config = dict(
    head_dim=64,
    rope_base=10000.0,
    attn_scale=0.125,
    parallel_block=False,
    batch_tokens=[32768, 65536, 131072],
)
Each number is 500 + 50 x the weight over its row's rms, rounded and kept within 0 to 999. Layers, rows and columns count from 0. Numbers have three digits each. The size before them is the row's rms in percent of the matrix's.

# k: layer 4 attention key, 192x192, rms 0.0967, rows 141-191, columns 48-95
# q: layer 4 attention query, 192x192, rms 0.099, rows 142-191, columns 48-95
# v: layer 4 attention value, 192x192, rms 0.0834, rows 128-191, columns 48-95
# o: layer 4 attention output (transposed), 192x192, rms 0.0916, rows 128-191, columns 48-95
# up: layer 4 MLP up, 768x192, rms 0.0991, rows 0-13, columns 48-95
# down: layer 4 MLP down (transposed), 768x192, rms 0.101, rows 0-13, columns 48-95
k141 094:507497497600470443502506552398506495520432503466583529413479412444468467473460533497503492465509473491539467516552560548680533491494490561508552
q142 099:452549531478477408634426618527501571510585507468557507451519486512429451523439508577519513438484526529514533522549491486571571478498593488556466
k142 119:543414501483560626558520529534380446515432464442525530462492458473480538360558571442467479481500462468601529490406563519533503483434483575509433
q143 099:490544398471463515480555597704471588460530440478539473502499505482442473441468475489440500454468563554520529456553496512558493625452490479520455
k143 079:531478462553483538565572484515495561521511531520500482463567507506546445542434509452518520468462519477429447468505477499450504437496595563455500
q144 086:589492498384514633471625503502477531500514531556561496532433487471527408495459378411485474452510534563472560531442476478576475448466531471581579
k144 100:431487479581438454502458560507512438526578536439468550530382382431520479518459461495438581568410552550551401379519474485471515541444532416454502
q145 084:399375545478585526536517543504551474489434506445510549515603555556503484456547483525482490504453507467496562559578489576547524478540546498536420
k145 091:608574416549433516501559459507429460511563451556492475451521503500412538484392452408468498454544446389558460468600532494532481588520491516533516
q146 096:423483490538480557527476483496493427448524524407578420485456475461543521460523468577523467490531507541483477506492467535548545489546470491482411
k146 095:488502474547499500500512534373527483531554507446645465421504394477502409484585527514623579511513515523489494388458572489403493502481555443498534
q147 101:378348539529509479554476495493436542557475398463437520451483493486518549442542518636498541539499441491499475491536501526473548460451442505502354
k147 092:453624495484434533447557605439467461500641524438577522413472371511485465468489479466441516500466470460441395438475466553511473507493551366549508
q148 099:502400466537479486592516519518486458486488431522469505464463489508546535549555578507565557495543565495513470511512486495396408498408427513515431
k148 083:561426484452534455437393498414523504467544591475475486491534491521545508617612463498563477536520509511498522543483523547575468463588613507442459
q149 111:521557488518469578544492425459545466430616427434570409443413462497472530503557443560462475517561461479562417466546570521430458514570452519513491
k149 076:525464485510516470507494463539581545560566486448587434384484463455462578485510435536506496596481571456525459508506550429442397476534439530448473
q150 085:468489457514527514507384375509446585502530477500511429487379489435431535452573442534518461532517492483559504504530495465562518497496548520534573
k150 105:573588502506516445539426546461422474471596453522484431479553638430504536499535517563584434538457520391500493552439620469408462464514516504477422
q151 096:496553494575480462570524580478533510463611448494592512431527548566407521520509482489451435487469505473544513535490526508533574469470487517532482
k151 098:546566403379568477514497474583526547520454544622445471484344511490466505539457445535462487556545513488593536540537509570509561516494495471550511
q152 099:484487520469596508522468474402431421488481561523538449512521509494561608527437429457471502556489407518453526482489461444576556576465576493569546
k152 096:441507541631432464492510561484398448434493437472491497504530493471523472524492525457406477481422428546457443488478524496493566549500434440525534
q153 088:479535491442466477504490637588531432579490579547507533525550529535476564545515474441506485443558533581456523445488487542497514549592534512529517
k153 084:503533455526491460406440474446593524493475581414547542506533491477495517499485513542434405520445564538528532384506499446556433501486605547467528
q154 093:523521540497530532550555510527593509533549536610483496573528536472446470518476546481442511556543497574532539491502461498530602475560548501456447
k154 088:583474552567559587507518599451336416494497487470511589469555498497465528552461436440493416459387456483506485427457526564543524554499512414555511
q155 105:532526527482583531599529501507497439490541531557542472507411561477545501532552541523516458445505383536512535473442414522489555502453505486476480
k155 087:505586556497552428513529475451508448497593399453513578397513447573527450531521477449513558467419470566500486465495538514494463449520524427498562
q156 090:529499530440531490492490594512473507455449478505558512480603484562526521550516529493462516448504528472538520493533485474556443543494571431563463
k156 079:453549463509418513539521555590446465442466472607535503504545463512542503554413587425499509420517445503511593513448574536518564490411514518508514
q157 095:484558411465543505589399606527450530503533479512575476519400592388512489448450543545431428500493465517430455545387416455539560480566630453517500
k157 111:482413501547445501441542475476391462538545371441493539455580469522419493553576529554489444479484554455523472431460580520495486477486526484516563
q158 101:454500505434494419529488533513552563504491423489385655511554528571474435503485457418452538480485437464461513528491596524450505584559451515511461
k158 087:505397456554466507559484446504469445410483551561392568513501461642461492482453464470401509400443568517512521524488490609567485488411571546592579
q159 098:550506599548535495535538505512517454575475501468526496469552394433532512466418418413472509447512478502547538527417562527505549500487555471481600
k159 097:456508490457493514503488549530460489608424487471457518476619477537662472532447456524393470480521584552573460480498498415536549420464495458436542
q160 096:480430543475461488519446501444504407531575489464439533470470481442611572482423492503547429542530520458512625471486517463440487562511555506411519
k160 094:562507495513444487512442580464473505486465495542342502458511459504535367495525502540523530403517535430552502532526526481474501629440493517475487
q161 096:593428455495551530569520501517523500412563551554500476476402549501506530577568492540448510492527440529526534529450494443455547435550475488437489
k161 098:489508502509428527556519529485489502467561526475486537492590456576557542510480514522421438506478454535545506526522597543457499556503519589560478
q162 097:517525578525491479469463557471497501506469512496499553474544505538412473544452474458526529474429536464530475474509539524624499516521505469560417
k162 125:519360580444435545563523567523486459565485559488483429514538493528491540438439475414502521445555523478573542609522464575512433475514553513550468
q163 099:465470492543484463552499527450506531415552600571556530528534495447474589571598499507569560538539569527563490447446474444481540482469507502602472
k163 111:571572399468514486339520453560451542551484580517525523504534515496478553465468506558546467560578425446605566471501535445587558532496500570425418
q164 101:448575476514506510386480491593534543567469637636514505570581542528500525444467561471437443515535513495464493490534392443403458601449509533458543
k164 111:431591507452574565429487480533466485451419425521546494543510492378512530509501561479540428629489559417463506496461465444471565504468489433407517
q165 093:491539464477520484491538490547494493484488531593518475492519508487506410389501464500440442319399508489491572533410523534461491475457504507601505
k165 081:421564503438470516498495526596447490622492469466496476414498459483491520579492466467489515510463478413501488527412481636529510547470404434389556
q166 092:548534497555440495521448485489590486437418448465435553517471480454523489544567509556527539526542526465529406523526483459459490494591466548380506
k166 093:526419437565499555599490396486501511477470550482517499567566575559435533470580531576488464533481532525545497550534505510474480454543437479579451
q167 094:434562505509483489459520596467571522504572399479584443465526467560521456470472526427504519440430535461441447470422450522512489539535441426419515
k167 114:423506402473530516462485422519444489502440488465432512539542582517467442564527505525448436523508561540563460439465518484507563513425547544471523
q168 088:596494522565493582533522501565484420411543408519473539477584508520560426479498443459549462417394528568392549557495592532444448571586462438469545
k168 123:391615540542495507528601446510575559468398554508449505508484434458509512519525482531469529539593451524536411504538501442574542522488430607530475
q169 098:474530499416398548444451504510490491550396488425433637512539430573404554604456550450480606504454552519458523426447497473441474546539535395494472
k169 101:542473467575394494411462498499465391483458531556450625524487456665484531536467456520433516392456497511448490407553573565598525469458611495550495
q170 097:520571515500556551452384464460405545643554558489421520500457584425471488555498476527483471421433502537481455485482491558586507532479605482558560
k170 107:490514628524436440504546591491593438512510469447502519423565467519481487328498462549487514458417413476518494522423545588596451475526574384552470
q171 105:425538499523557485526461571558464458514493518493457586448529544452430461575517481533579458524457464413431450446544424546490568603412557534444468
k171 094:462495493541564579459471569570516479437478545417536593494428434461475496376556485492443538489427484524513506549429497544532577577456543485519496
q172 088:478493497487524521498527594465548560511495545617503514503574464556401548523454419464418500502509524542609502458475501562551547498557543470560497
k172 119:575421478505579502466571458486419472515598424467550542519509501560479477480471436464512520456444539601447492397474517500551385441407527468519547
q173 093:433435473534588538460602558398503517474526495559546571537469539545516536437537556505476491451489488479513552553491491480534541497438454515468483
k173 095:511486505473546522494515431552511555466562497475618445564525515501514519545554588501566583592561544450524486617577540489444600506486458564394494
q174 095:531524536503563534593519471515570562495575510546501564492525524517568525531542616477506515430499444492559404492505449511510495446481458458498393
k174 096:651532511532504424514583468479540491482527503567425576499573557555412456527520534550594470414401450497530490456472494529495508451485525379528588
q175 119:528517436488544419548468403487497472438471470474500409568473481479539454433544456546481462594547444533462489571472582454464463418486448562581551
k175 122:476395440399517537489515430534436452535488505502543491491491503573556527422491503491488518516602480489455573488474528429446491495496473513551465
q176 098:532564524481518478604518439507511464438518486463499416568497512483609385496611497486509509594515417524472499496438542422437517459491429477528544
k176 118:457568514517493454473433382540459439491423458567482463472478481474486637585514523488481444547551458381544443529530536492534562476498503529544489
q177 093:554513582435450524442526385561547487529442483502486433520564411480542516531525544504553613528556509508501523503500502483470445448496464535425551
k177 103:459425482431434529467474540483581483580461516473533428582421527519454555502433538528460451520515507457456517533502498405519556514641388499530517
q178 115:508610479409514443550471480508445590563554489497555452489458471441479450488482539493461522498446501559542454529455515433522500466511562525424539
k178 093:393460552416475547474554456522471570645486494495571425448456445426460626494475529477576462551521545574563503508510546465503556451503462580503493
q179 113:529483597554474489492484479482549457508449518481529462460493448429514621436421517517440462449492489480525511468487490504565429475469504509409604
k179 102:494474522532503543489479417552440497517463469578565514545467477586519567565564570505572527443519536410586489571535509528523501501467476512605457
q180 086:525482576546545568573602487505468454472632637501460512512443504441492487527473422481537431469520524537438577503447456577568553495535527465497530
k180 093:560491529454554546416454518548485577549480479481490477486479439533519386416542503424493588429485442651569471495501514421536467528492494561563494
q181 095:510471544440469475441555614537610503574410479539412553619581497553522474467490475467478526614585534434489562470572540551464521439565499520493494
k181 111:554518495440574543519508531560484495421609480556564552464495478567465587459451537490445502444463571499433565382480501438539421445420519506544527
q182 138:540499429538511425587467475460445471479579444422535440432447514485517569405520437510437486502473418498522420588505579469516461491442532574504517
k182 122:527484458497480406570425541462554513554486569579428464477534610569489546539530552549536454476481561423570495585546530631462496455542528512453511
q183 095:515524475514484440545458447438479520558551458447450501490451493552502493454473477453494557536463488432505484517475487540461519541458537532434481
k183 106:445422544487487506520433480478522549442450412527557469493499560506523503595545540512516522469470583523492420620407482514554554433476508439463560
q184 113:463570418499481516480534487495489485501482547498495477515467468501578552490458535573457525523563476501471507596471482471530516419516487519560490
k184 080:508429596488579501477462453473598514600467490503529451495504543372464563463521498505503455598507608552490525480528461454541459421482468485434473
q185 103:526533529564468521440533474498577455498416461538506597497586489555438500462402549471480531387471551484494393447517478604572472498498435468552583
k185 097:498506531518464508523567416541505399556473502516437524530528398563479482423513415454385534551487430551455483486479518538559494542476468446543462
q186 102:428493492524462536480549427453448503521490448405548452449495472523537470539479542527568498547506445561484482431509485477534567517444384477470462
k186 102:452513426481468499479475554476480428613427541448420449497561595476538483457544421444452542512494504417592472504454552462467512532598541523439433
q187 093:419639534514499475555435473473513452430438498568493417423563463452505496460527441499570440433589473456493454525505507486381559522480533385481445
k187 087:537546525631490510457530487429521362466507465521587485473470519504500534533518478610485628472499489404437513513479528458592521530477569499409493
q188 140:507588591501471461486496581448470564501453541574453515563564444517533424581489481488496538431504491515550538482494441509572536425507505453638469
k188 103:550454534492525495478497447465563523527565468511502508563513605521397509493458474515547512495471481483479507488487383493611474453497495425572571
q189 094:466526502596491486516583505438553554554527495481508304489486525441542376429557440459495511595522493450525459520528525542475507517531478499470509
k189 102:488476497462589549539429599513544473485575541451543484535535541511473480566584433531550490566515487452462438474453411551490473499526440441451453
q190 091:553394457544576556437434435598520554429497484499468551495469537417529538515468534551516595564439491429536493499420431510526478492470471415502453
k190 096:465529544444510450482547520548516593556453512589500503486537398489530551485524473494585543579518495551377510436511593505441550461473509512516523
q191 110:462529506407510463504459431487429427488447551513575486540455516483506572490484483572513500572541529596468550522521511457508512443461427596527496
k191 097:456544568448479502513458521497449423565519430355583421480472502464465537467549544419476510534584468497516567533446545502464445433557429478369449
v128 101:407472499471480505492490522521518488559482469548502537484495574512406481492457608471496500484503305514532478522533443490602494464440496475489468
o128 086:403481535471491430504488461493464535457507541473531521490522527536548483545446532414463437488506392528493496505562427569524485573410495530499467
v129 100:481447496516546639470499454492499473594415607543444583489451495513521457512486696480580525524480542499501534490547474509499471515497496500553554
o129 101:510383429464498473641516545531483567603537507526446417516553463523471544467508491519452465421517537506390517468554528534517553445420422546606480
v130 105:464581545460502335568629496608450516506516514493507487468488496560492443477566442490486522536477440483549493481432474480518542531516472525518486
o130 095:505561469488517481476496467595498543534463502445508457553414488547436541529529493493477569497562560469494505474426425474418586513478421499416489
v131 090:546569516554522484558389560554458438417559564538459528548522530572487487477542491561494478509523488544443536522472505499484562521536544514578525
o131 100:554429477402490430422522495521449499458448399518450505633446480611426486496570566507519474450445500511509450552562434543466482538495519481508517
v132 099:534552487482424425501501464547477607467507591568532439487558574548568437523495453559529415396504514500515515551459523536553552494505458506450519
o132 093:530569541564533527529549531528540527495549596520526534493547390519513528515526492540461550504449482426431494441467526423482506415578501507509484
v133 082:420530553429440377481577489454553471539513663501518424593543477472547430485488424537549541490472500466562494467462547549564582470487413471513451
o133 101:438519553488468524424560363492527534533521496472544528539528504502534406525482488546490478471584551466406412493468500472508552466513445447472484
v134 099:466434457526514522607615415438413512378460350512476514504529483530573569536508449433434503515493496517618484439467560458463507572513459514512481
o134 107:500507510453535542491509446444545526433496481478458561493533548550507547506465509534443546614469495575591556553546521411498473540494456456467586
v135 100:530514590536461623430415463563509489499504603540538493409473608464484555476561532451405559547421501466505446511557523528619501540519435494471443
o135 102:519559534510494446502472360582559460501420548600430499546532476452514585551553446564475600492431479410381490512526475541458532472537464463481456
v136 106:451460454508460537539606463682467470544522494484511555415462467631529496539523488487486519481506459497553486505451501604444560620581553551456603
o136 101:483554471450519519514574633557485544449442489512595507514423574580488469525550565524501461491539467467488526457452490493443611464540569475458445
v137 110:486503514588474451591484479520479500507453560474481500468467412550536458559563451493522490527465598532558483436393494511456483427493455454426511
o137 097:505433539504416535473485575562495545495392521474524573546408398405535440427454500433485482450481600539589531488442500492469495511527481429506451
v138 078:418486516498519391495522555543513425461431622482575514507498542514477483488542558551442466460485463462561464430509517485527498455444424544454441
o138 104:476463480496447555554432496497481497543418506504502549478517524486546470512481585444470511478426582507532510472540533491564416613554502529467534
v139 100:387490490418562420525666479520511475546445544471486415544541481419572456458433490542468460496497464513605486441396488454570510477396459495579400
o139 093:387397546448573566518475578560500517454502407436477387562517493521546560448468496521458438438535498449489513435418510590593477555480486402476638
v140 104:510489528506453396465409526580504533539450518555510621417456456503446545482432570493545505498565471526535568533504452510533480477476594527450587
o140 111:487492519486438441443459489502458461458491465477488549537456452543466552605458578415579535500580468548440440528515516511517466537550523606507512
v141 112:432469509527450567485459518546526420434480483557555511488541489506553497523522559549457468454534429481577494571495483562523541548477425557479548
o141 085:545487545519492511511447481497497520525489506553448460522596442491480488514484598507534547513528529526409464468523550448560467453459581565550625
v142 104:532543490543412431423468488663441500658550457584532517541456481503484464532495440584531488491411484514480483529542515567513495525506471508490585
o142 102:505478478512572476479449524453417517531588506567425530534575505480574439508539521492595544512485509462490442583470465553444512504486459525532530
v143 089:487523498499479477585579461413485521457425426561456480530565403570509479569493507500574469446500439470552457538450505499472507475527414567497489
o143 097:548507443517539551423426481612489545387533573417479538425531450542443570439484529560481512478515552582484517467470518532497459543457471497466486
v144 118:625516502456500545484399526482561532465628453475498550407484402493485555520562453508491516486490556564539467479471514506393490521532575502474643
o144 092:561513441515500476400476572595481465529548495488538465466565467532463472479518561481492467446447499578663536500442528541454431489589599532554494
v145 082:500496595508578319553504485442473490529541516413490568441512499559398496484528529493471598525490431452525414457585434502515491503519434416545404
o145 090:593486582532438508532482452491392525522439472539541421528506502491494485475539469490468557589494533600470494546457418490564459583435421479441485
v146 116:462441523469433551518535497586519369585415539518495482395492453547492526512492471473495569503448384509574496479504517567556470542502431485444582
o146 091:385448458402507492525493536504528504505471568394489508532586439547537463455403535467521530464449443509394544457486563501545587466539476533555405
v147 084:579511546450586555585481466481463454403474479517421513532465445457578538522492472509561443469511585513443504526547505484462468484497539536524555
o147 088:554574495516619608509478460518499459484491541592491525496427393449467471434436500538471580427471538525397507525597576536495527489542443474455533
v148 094:562457539534497606531455492465432512562492284472452497479480556458421561513509462422535534555496495546522480487482485429463463491437499455533521
o148 096:508496464436505471471484615569587501510568508498546441396551507487484542418531534485471440505518421498568575510507441498539437409554566490543419
v149 104:427558500501479417489501494537469449453546606476570579488541440598588510499498547483441508518458463438431494529564481544593548555500539478525629
o149 098:510477508492504415522533414477475533538540539452468434533514512571506411551573514477457479487487575481494492592508508553504546536513456524510509
v150 094:525554459553440539591515432455456508593487536567475472458502463613553435602535497446601507426431552514622496498444494589527484563484468471406591
o150 088:469431456454456480482492547542506546465438567476469588532447537530605503554471509522543494483464505529487504581470449459517596506535487530389496
v151 093:488527436546461525539562405489514485493411387530449442490537545509511468556497466526528496471510556496574527516526513475454478475417493469483524
o151 096:397435502460465500509513466397517488473480516489509490556493486521523535496534413511478543513544541484559490502525536432502572443504456447610533
v152 099:487462561539510483487515474622553433537463476496506521439512536556434527544576513431535486574477525502482432524485472583455466443610474495359536
o152 097:471543507542425604431503446542479463548431527499473533540527517462512543499543450415550478481445453483409543554457482581426476501454503581476516
v153 096:492480502457539387531466533507493459426581474468543482444509549527517511509516586525418541518523410468571508494526496511560540507450554497516592
o153 098:493529547453540383547525491474488514449559520441614521516469424514531426536411544460462527545477548511537570522436529498546472462539490500572468
v154 120:478537454509522512455499510466511607497517463558514481590547622556415458472468582502470491493497470512451523598564487502567505480461547480578470
o154 099:475518533470537361497446554462515471506517528492487407513544578532544601433546562512453463551478490462562428493527463479509456461440489517506572
v155 095:464470516550436560467473507550541531532463446507513496445472528528401545492544504557491548515493428538463484515505444559449493437489415487435353
o155 082:560530476594493539547532492438564533407499544602471443508482504510503454521491451459483532531469518539508545506537476540526453440453554471616498
v156 095:500515558507480475502463569557517564607467445473459460473501518386464477517503469454572569524446524507469476538617430520530443479376477449422509
o156 102:507563448455490493480413574516523474511502498413595471530509481399540461491480554469509503547516367592456504548571553549483476391441489562543446
v157 086:465457468615434537423344500506498455500512447579542580471471503520543504458419533565504497455517585502570539527413504479425527574477564470501541
o157 104:462402436508469424367517608528602466449469570574513513537519434557500492490572588457545519456532468448443485460399510491484490473605530481461535
v158 094:432508465539372456549522491496435492602392508534504438493516569519507486524465432521527488491479453463463499546576491558576494481476423447495431
o158 095:403421567482498467503499519464428479480537588420556499513556439516528504357502522456498454556492484491462544503485508449499502527525484452514481
v159 090:542532504505459471543475418402439511506500413459485576466529453523555524565535490474496504518474601544565439500541543488459476519584481519477557
o159 101:647493552438542462486527405541493560449491577414476490543574400554527540539468452395521597474509532524556537549507521450488514506535565372556535
v160 082:561452450483480522473470544535589387541469597450468543498486451493419518431480535513595461397553602445592578566439517464446495501492513617482588
o160 100:493484440507462590566549516590482459537539464485529501381451431433475499505469486480487471514620580507610456472516451491527483425581493529575484
v161 091:472489531420444619576484510566518531541439549449449537411455443481568560489469570462479465492546505508410446464518503490479501482420540564525525
o161 091:509513506497504509513464521612457648565496541562465542537549440504439518512403523470470499512520487469600507544495550585552498452503591540596499
v162 089:496375514514502534480512472422498571508584495512534469478454485390589501565561525558504528598423523549376453538459527552462508538454424457433397
o162 100:467560529495598511513488570482525460517584513581560464548558443527487470508547371547492639548451431621501436476621578562476509509460478413513529
v163 094:547510487485503651548551482446473521472507444479515475531487528509561516528522592433530420509488470557471488559476473545418506552421506544437530
o163 088:523545437468574506597507486555513459529547591564597475458460526560489459491518478414444530511471575578600532480520537566525444483544572578569532
v164 097:537436509474569563420578505528475379495595472509521513438489459482515500488473583439532489468437477504469490502606537489519446563529511474453581
o164 096:530497497482527628533444539503496548454537538456522554477481467388515549485535549567523442416488532420655601486463483514499476456503448499503531
v165 090:579390458566447567465428493472535546602581494550515547437427503542484456526568480462490547504460467553434518481547521556491460458535549476444536
o165 098:492534481482465475506499525500478521488459577554460588507431494435440535544477487569583510517470476551485446544550538463513550427506534456465419
v166 107:520416493540416499503431502467461523399476449530502647410450426505418539566499558509552518542515633544561435495396507492410470549472476509415546
o166 104:519506513439537504421480439450470513409439437573527501521494421548462542513483471482540645403520473561528524569502535472485451568403557506522441
v167 088:575594521487521451505503517598488447546567622484423482520517477467426466501514415537636489481471417530539552472522434519522476466480581522530485
o167 099:545437575527463584518542531584446440564529498552515560475485509417491534447501520477569496460541453507489538480479472525477526455460437492473471
v168 100:580461465497489451474477545500493466419576514522500523481467443563380483553491459523594521461509621469493539504459531588476460462496497507504587
o168 097:473418419497541488433515465595456497451483603452430528539484488396493470478493433510573528379540577575522535461501507469490469494524409479482434
v169 095:463547526492480417505514466572514545556584451455472518423504494480488490527565379571474557533428389497493388413427507546519592499483410478433407
o169 093:555536581502400427390561461526549568514520579498526545525539552516483397544525471497406584485491410527492505459498461432487488507473488489439387
v170 082:430382428496452499438506543531393457526485566568556520382461520532380525490542570476508525524492400545501529518607511572518480504568523511459481
o170 090:438475516534443527492550520492526521460504398473551495547459472506555470504511423452526491492456425511513541577596470540390642565514527525532449
v171 106:392497466388494483384586431482610504543484526479571570426515474560495480466495528495423530496479376491549528468577501475501559533515463478557461
o171 093:509512488491420465478593457402533505523550501512471461528524484650482491451532488458521446447469435522505415455501525397524490582539513559542425
v172 087:453487493546479405492443468454597497456516469520591426507528525575566487502494548554400476553475572501484482546477540548530580450535480476486494
o172 100:465592555463501528493547463533628567461526529550576381482528467532495507476487522452474492440500448511520455448498588457572567463491533467629420
v173 118:456427444503478572454532528389486536430507592577541493602561545475458478505489598555504491489589608447512534586481528499587529545482459541497501
o173 095:383433556466489437431525481407462418387512437514543470436546536490570512489537467576403556491563436490473518503516459498499517500424530529481441
v174 093:501501541558507547386454494466429513457384431505487565398503536493420506483445444450554487557472452510547499544560463426466449539495498490532502
o174 100:554569568505436526472448499384526501576510458573415529400480458537484534514562577505601531540514490522461575552565520422430471628436504558496543
v175 089:483557515547437629497533444370504570615481550554454529586522566533499482534506540442604478512551464524423470589585478553453474470528450531521537
o175 095:575524553460520538533466438547400502520504558582462519535490574547533464456537449554526413527540438519462484545559449581450479442502617456501435
v176 090:506479496462526474487468578580466522421562559497528502453482486471323515469503298534452516502493471503550458470499479491556485575562571469468467
o176 100:450579510614473483437493434433445476552405510489451514485465497429454455521479434507528429470412512479453466481542418480506558523423499438442478
v177 091:465459544498525473513498582508503453437576511515506569398489574446351579442449524502431573520554399482453487456560479502497513509502506467511438
o177 102:437516464576453538467473527485534448517512455476512594480591428482473463443473532453406478496525434521483446440560538465561437470438513487525429
v178 091:509498538632513605487405511485454429476447374472480551426458518421463585469446552482479511570517506547425465471521513477436496558530578468541486
o178 094:497506519481479515472455585539597536538471466394476533440510454531534504429537513431514568541495410508514488455529502503511452474487566421484503
v179 084:502460530480436311460532559530520529493549428540491576502482601513407565461465419563501557511537443509446570520444495469507506549524515497542500
o179 088:494578512516483479372514487431445577481598434450505429483477517510513484454559493480626555544439426404463538519529448452498496413536581513522411
v180 096:521454534546524364498400535534468474638476487524442607534409512469494508472521491499541522555469546490505502454560495502481418518447506472478566
o180 097:433408483474555420564457626503519526633452540468507475569500416406513581473522476449620506488517475491458480563538509608478469422400523467468524
v181 112:393506491585503622514613435537499458571360544494480533480493497516611450516505505443511469486459417549480578497502455506473513505476480526471447
o181 093:483527465481416544555567517571526504520514468520492571598399487603508552440516514463479483527485496499475529419535505486533519479544580583462508
v182 101:491519469563467526507320505475556524562482473572503583469535544533451498480449620523562482464522455511449552548497483489514508407511535499560476
o182 095:515503459457377476575424449417438498433500510546466542450524523485574581518463467452471429532519446527541422511560423514534508484487436540520407
v183 104:431531510522530551572565450450536480405487477548461534464498449517595499525513507439490530482448451556423427470392519528533580597600480524434451
o183 082:462536508474462445450573495486603539438461511454598610501510508487468513508443404518478582513417558500469489439499594473608530481531632499426560
v184 092:509420470523464578592589532427483448488594541524553503519482410534428514583542486508526479471520597495577458543519525542475455580394482560466459
o184 095:435540481545565489471468558539497411421433461446592493544516471522514491510502494534559558518524508530523556501508527481445611619508517376517491
v185 104:597431530542482548573485524475431434497494529426456454525512429454520508523512424482518542555470626528572526441524537517456483498504517465533582
o185 099:508426448462527565490492538463485396482571481441453483573448570450535526337566429598540519497517374564518508512549516473497467427567425469457473
v186 098:552462509466556502565428549508556476490493490480479424487462423434511502522483366536532442460547641517416535485518493545474432486501545475466581
o186 102:484526491514590539542437590579451474514402561563501473480457405361507428517432516535522496442574593550416539468496566552568480422493508461549574
v187 096:477547505524437484525568453433461489428498543507417570456502503542380509575532430448538504493512473511530482479450498529424526603514470571493384
o187 100:506537506589464483501542544494554494519441531527566553508533520497499472544567427541556603536569557558559466515469550374473495479439537507414534
v188 092:511448509452440476502433557484577436443534526461534571431486468505386582456432574493474537526550474489427536467489502514457533499549530522510447
o188 087:420526461573445508485528517529528429523615461590559546519443515518406543433430484410473481583528529540482458546556517503517430477583526545603576
v189 103:567505512444528606551544477449428510575537404503432435574491521488540485497524386487534481478518449531460517529504491517485490495465523515504510
o189 092:529549461503569549507469472481478529481473541574411447554519622478449530554514504579495494522465555378425579611477504539487624366475486463513601
v190 089:523484555525454397484501533462529532429526527547521451553480605530506425479486564460509526498516436517511531568510477506567502487455568485538592
o190 094:527522511440599383465439503514483560425507607545580499512459539531485536579533516526478541489561497454474486530490451507508479514497540559486415
v191 079:450533500501538547504560478461407503536438531538499419587521545512511388489552369522553477461469566490519531545459501514555568546467497440521515
o191 094:512502547510522402470533496380564560556518516490442525514550519527449413498491487530517557481541491459456542479489477471470570519491455408540359
up0 104:445491429572429478612593452460521485506474468406541516457459519487557474531563512540368451541550469503530590485528503421433483522431534509488652
down0 106:454544573496469538540406537537557550445413499427519470492411553562483428524555496538400417596508500526492553465540453562509503451405491499529491
up1 103:478573486522526372460564485474461503444520542479515510391583397509451472525476451550440502481531541514489436507505531471499435506482422432572461
down1 108:517520581431557489425515547479428462585420549531511584450496493540455488499507516447524480505397503507472505463640509510401474438447444476412509
up2 113:487454455430458510651549473449458471511545479453551504509517404541510546461451517462430456417529479424455462515495555491489453519511496450513511
down2 123:531437468359491476546476549376503487502452568498497557533546561534478454530522487479462553510543495496487454519498463525440481507598530484516427
up3 103:472584455478497443544505488518463542488554485453532506459526443569377510481480522583383436410541610517476507540492568461555424561456473495462506
down3 102:503550595573496421562460592522454482532489475461508502526474478505468543582480476383536453498416539461572463466599493558517440469501433577552543
up4 096:535505490469493489526521513513541572483465533444518549473518491468521580537464524576494370646483451481646477482590507465444416486482522489558517
down4 090:589391589469452553477522486558480519519515524516480567510571492612512460518465543536437564543491507490522518566533478498513470496400574526487425
up5 096:428503467508527461548453374534445510550448503387471465435419388510576520517542470526515470552546545518380520437536578493499556408586476558492553
down5 086:494589487447494606465512549503472439561491522462426586552547540462435434436428408354446439467483533525500494481520428528555433541425441470442416
up6 094:613530503485511524455513520537657516619538484536576446510466490514545557466536571519438327552430548449511461495573573570589490461453466644386466
down6 099:558531625490512467468506546630525480476521500529511560441548561514540508498548464414463545486455432599480601544613461448453584506541437429534498
up7 098:587454397618454501488493531433517550482448469468543495555523564490495516447443513439512426536521455567486497522516518448492467515491383527495480
down7 106:512474523536450574473524489446424507513534524500533529496546438521528471503441558521534563440536497535454540549473509471435399392478529576469496
up8 097:424562546575499430518531455600450492459446467506509467494459458503451499442579488499453432498615532534472499576526517564449480539437438501446573
down8 092:483370550497492517523499490603471545446463480532474505503613478450569445512487390504522557451504600594467522529480437421449413417522527444474417
up9 103:498552512603521535514447438468462555453442571515448478454523496393501456455473515461469415569499362441360507462555517353484500458496552537521515
down9 099:545536483534484473443536441470414483443560430490531493478452521452477515508513433571401491557469463475441421476356539592552498539420429461536545
up10 115:543537481478526520543479519483682464529444525561525474489473428501444472486487488582350427562501386535509566529469545475538441505498469518518555
down10 132:568450546483464538590467502572503531505474512515492511501500423473502423485423502494485528584469502552438556531513499504520401388523519543564558
up11 109:474490543444470469442526506523627503532485384479527557440548530494519546533437449542368443528464467535499513521551513447436429423496456575569443
down11 116:479495543524561577564528445530625493459598526493458529445502532537495490483406429526436470527443512480514511462358481446533566432434455512458555
up12 103:443553487596508545535418580468512515463593524400511524569492521415498532433531569502493515433590544496479448475485553482456507477504488480546492
down12 102:423476524581500501571488594505378548494507505436527445468484555590580545449507480435504496461488521467517584390578578481515484418454464491526567
up13 110:531538547456433492511516511513519586423459440410475490507501488547434647482461508471587515461412444534552431460478500422543459548612529476488518
down13 108:452449513392474512560570491454449539475499618499461472549489603484512480492435489513470486420623533392535423522520517503518516469517498483468522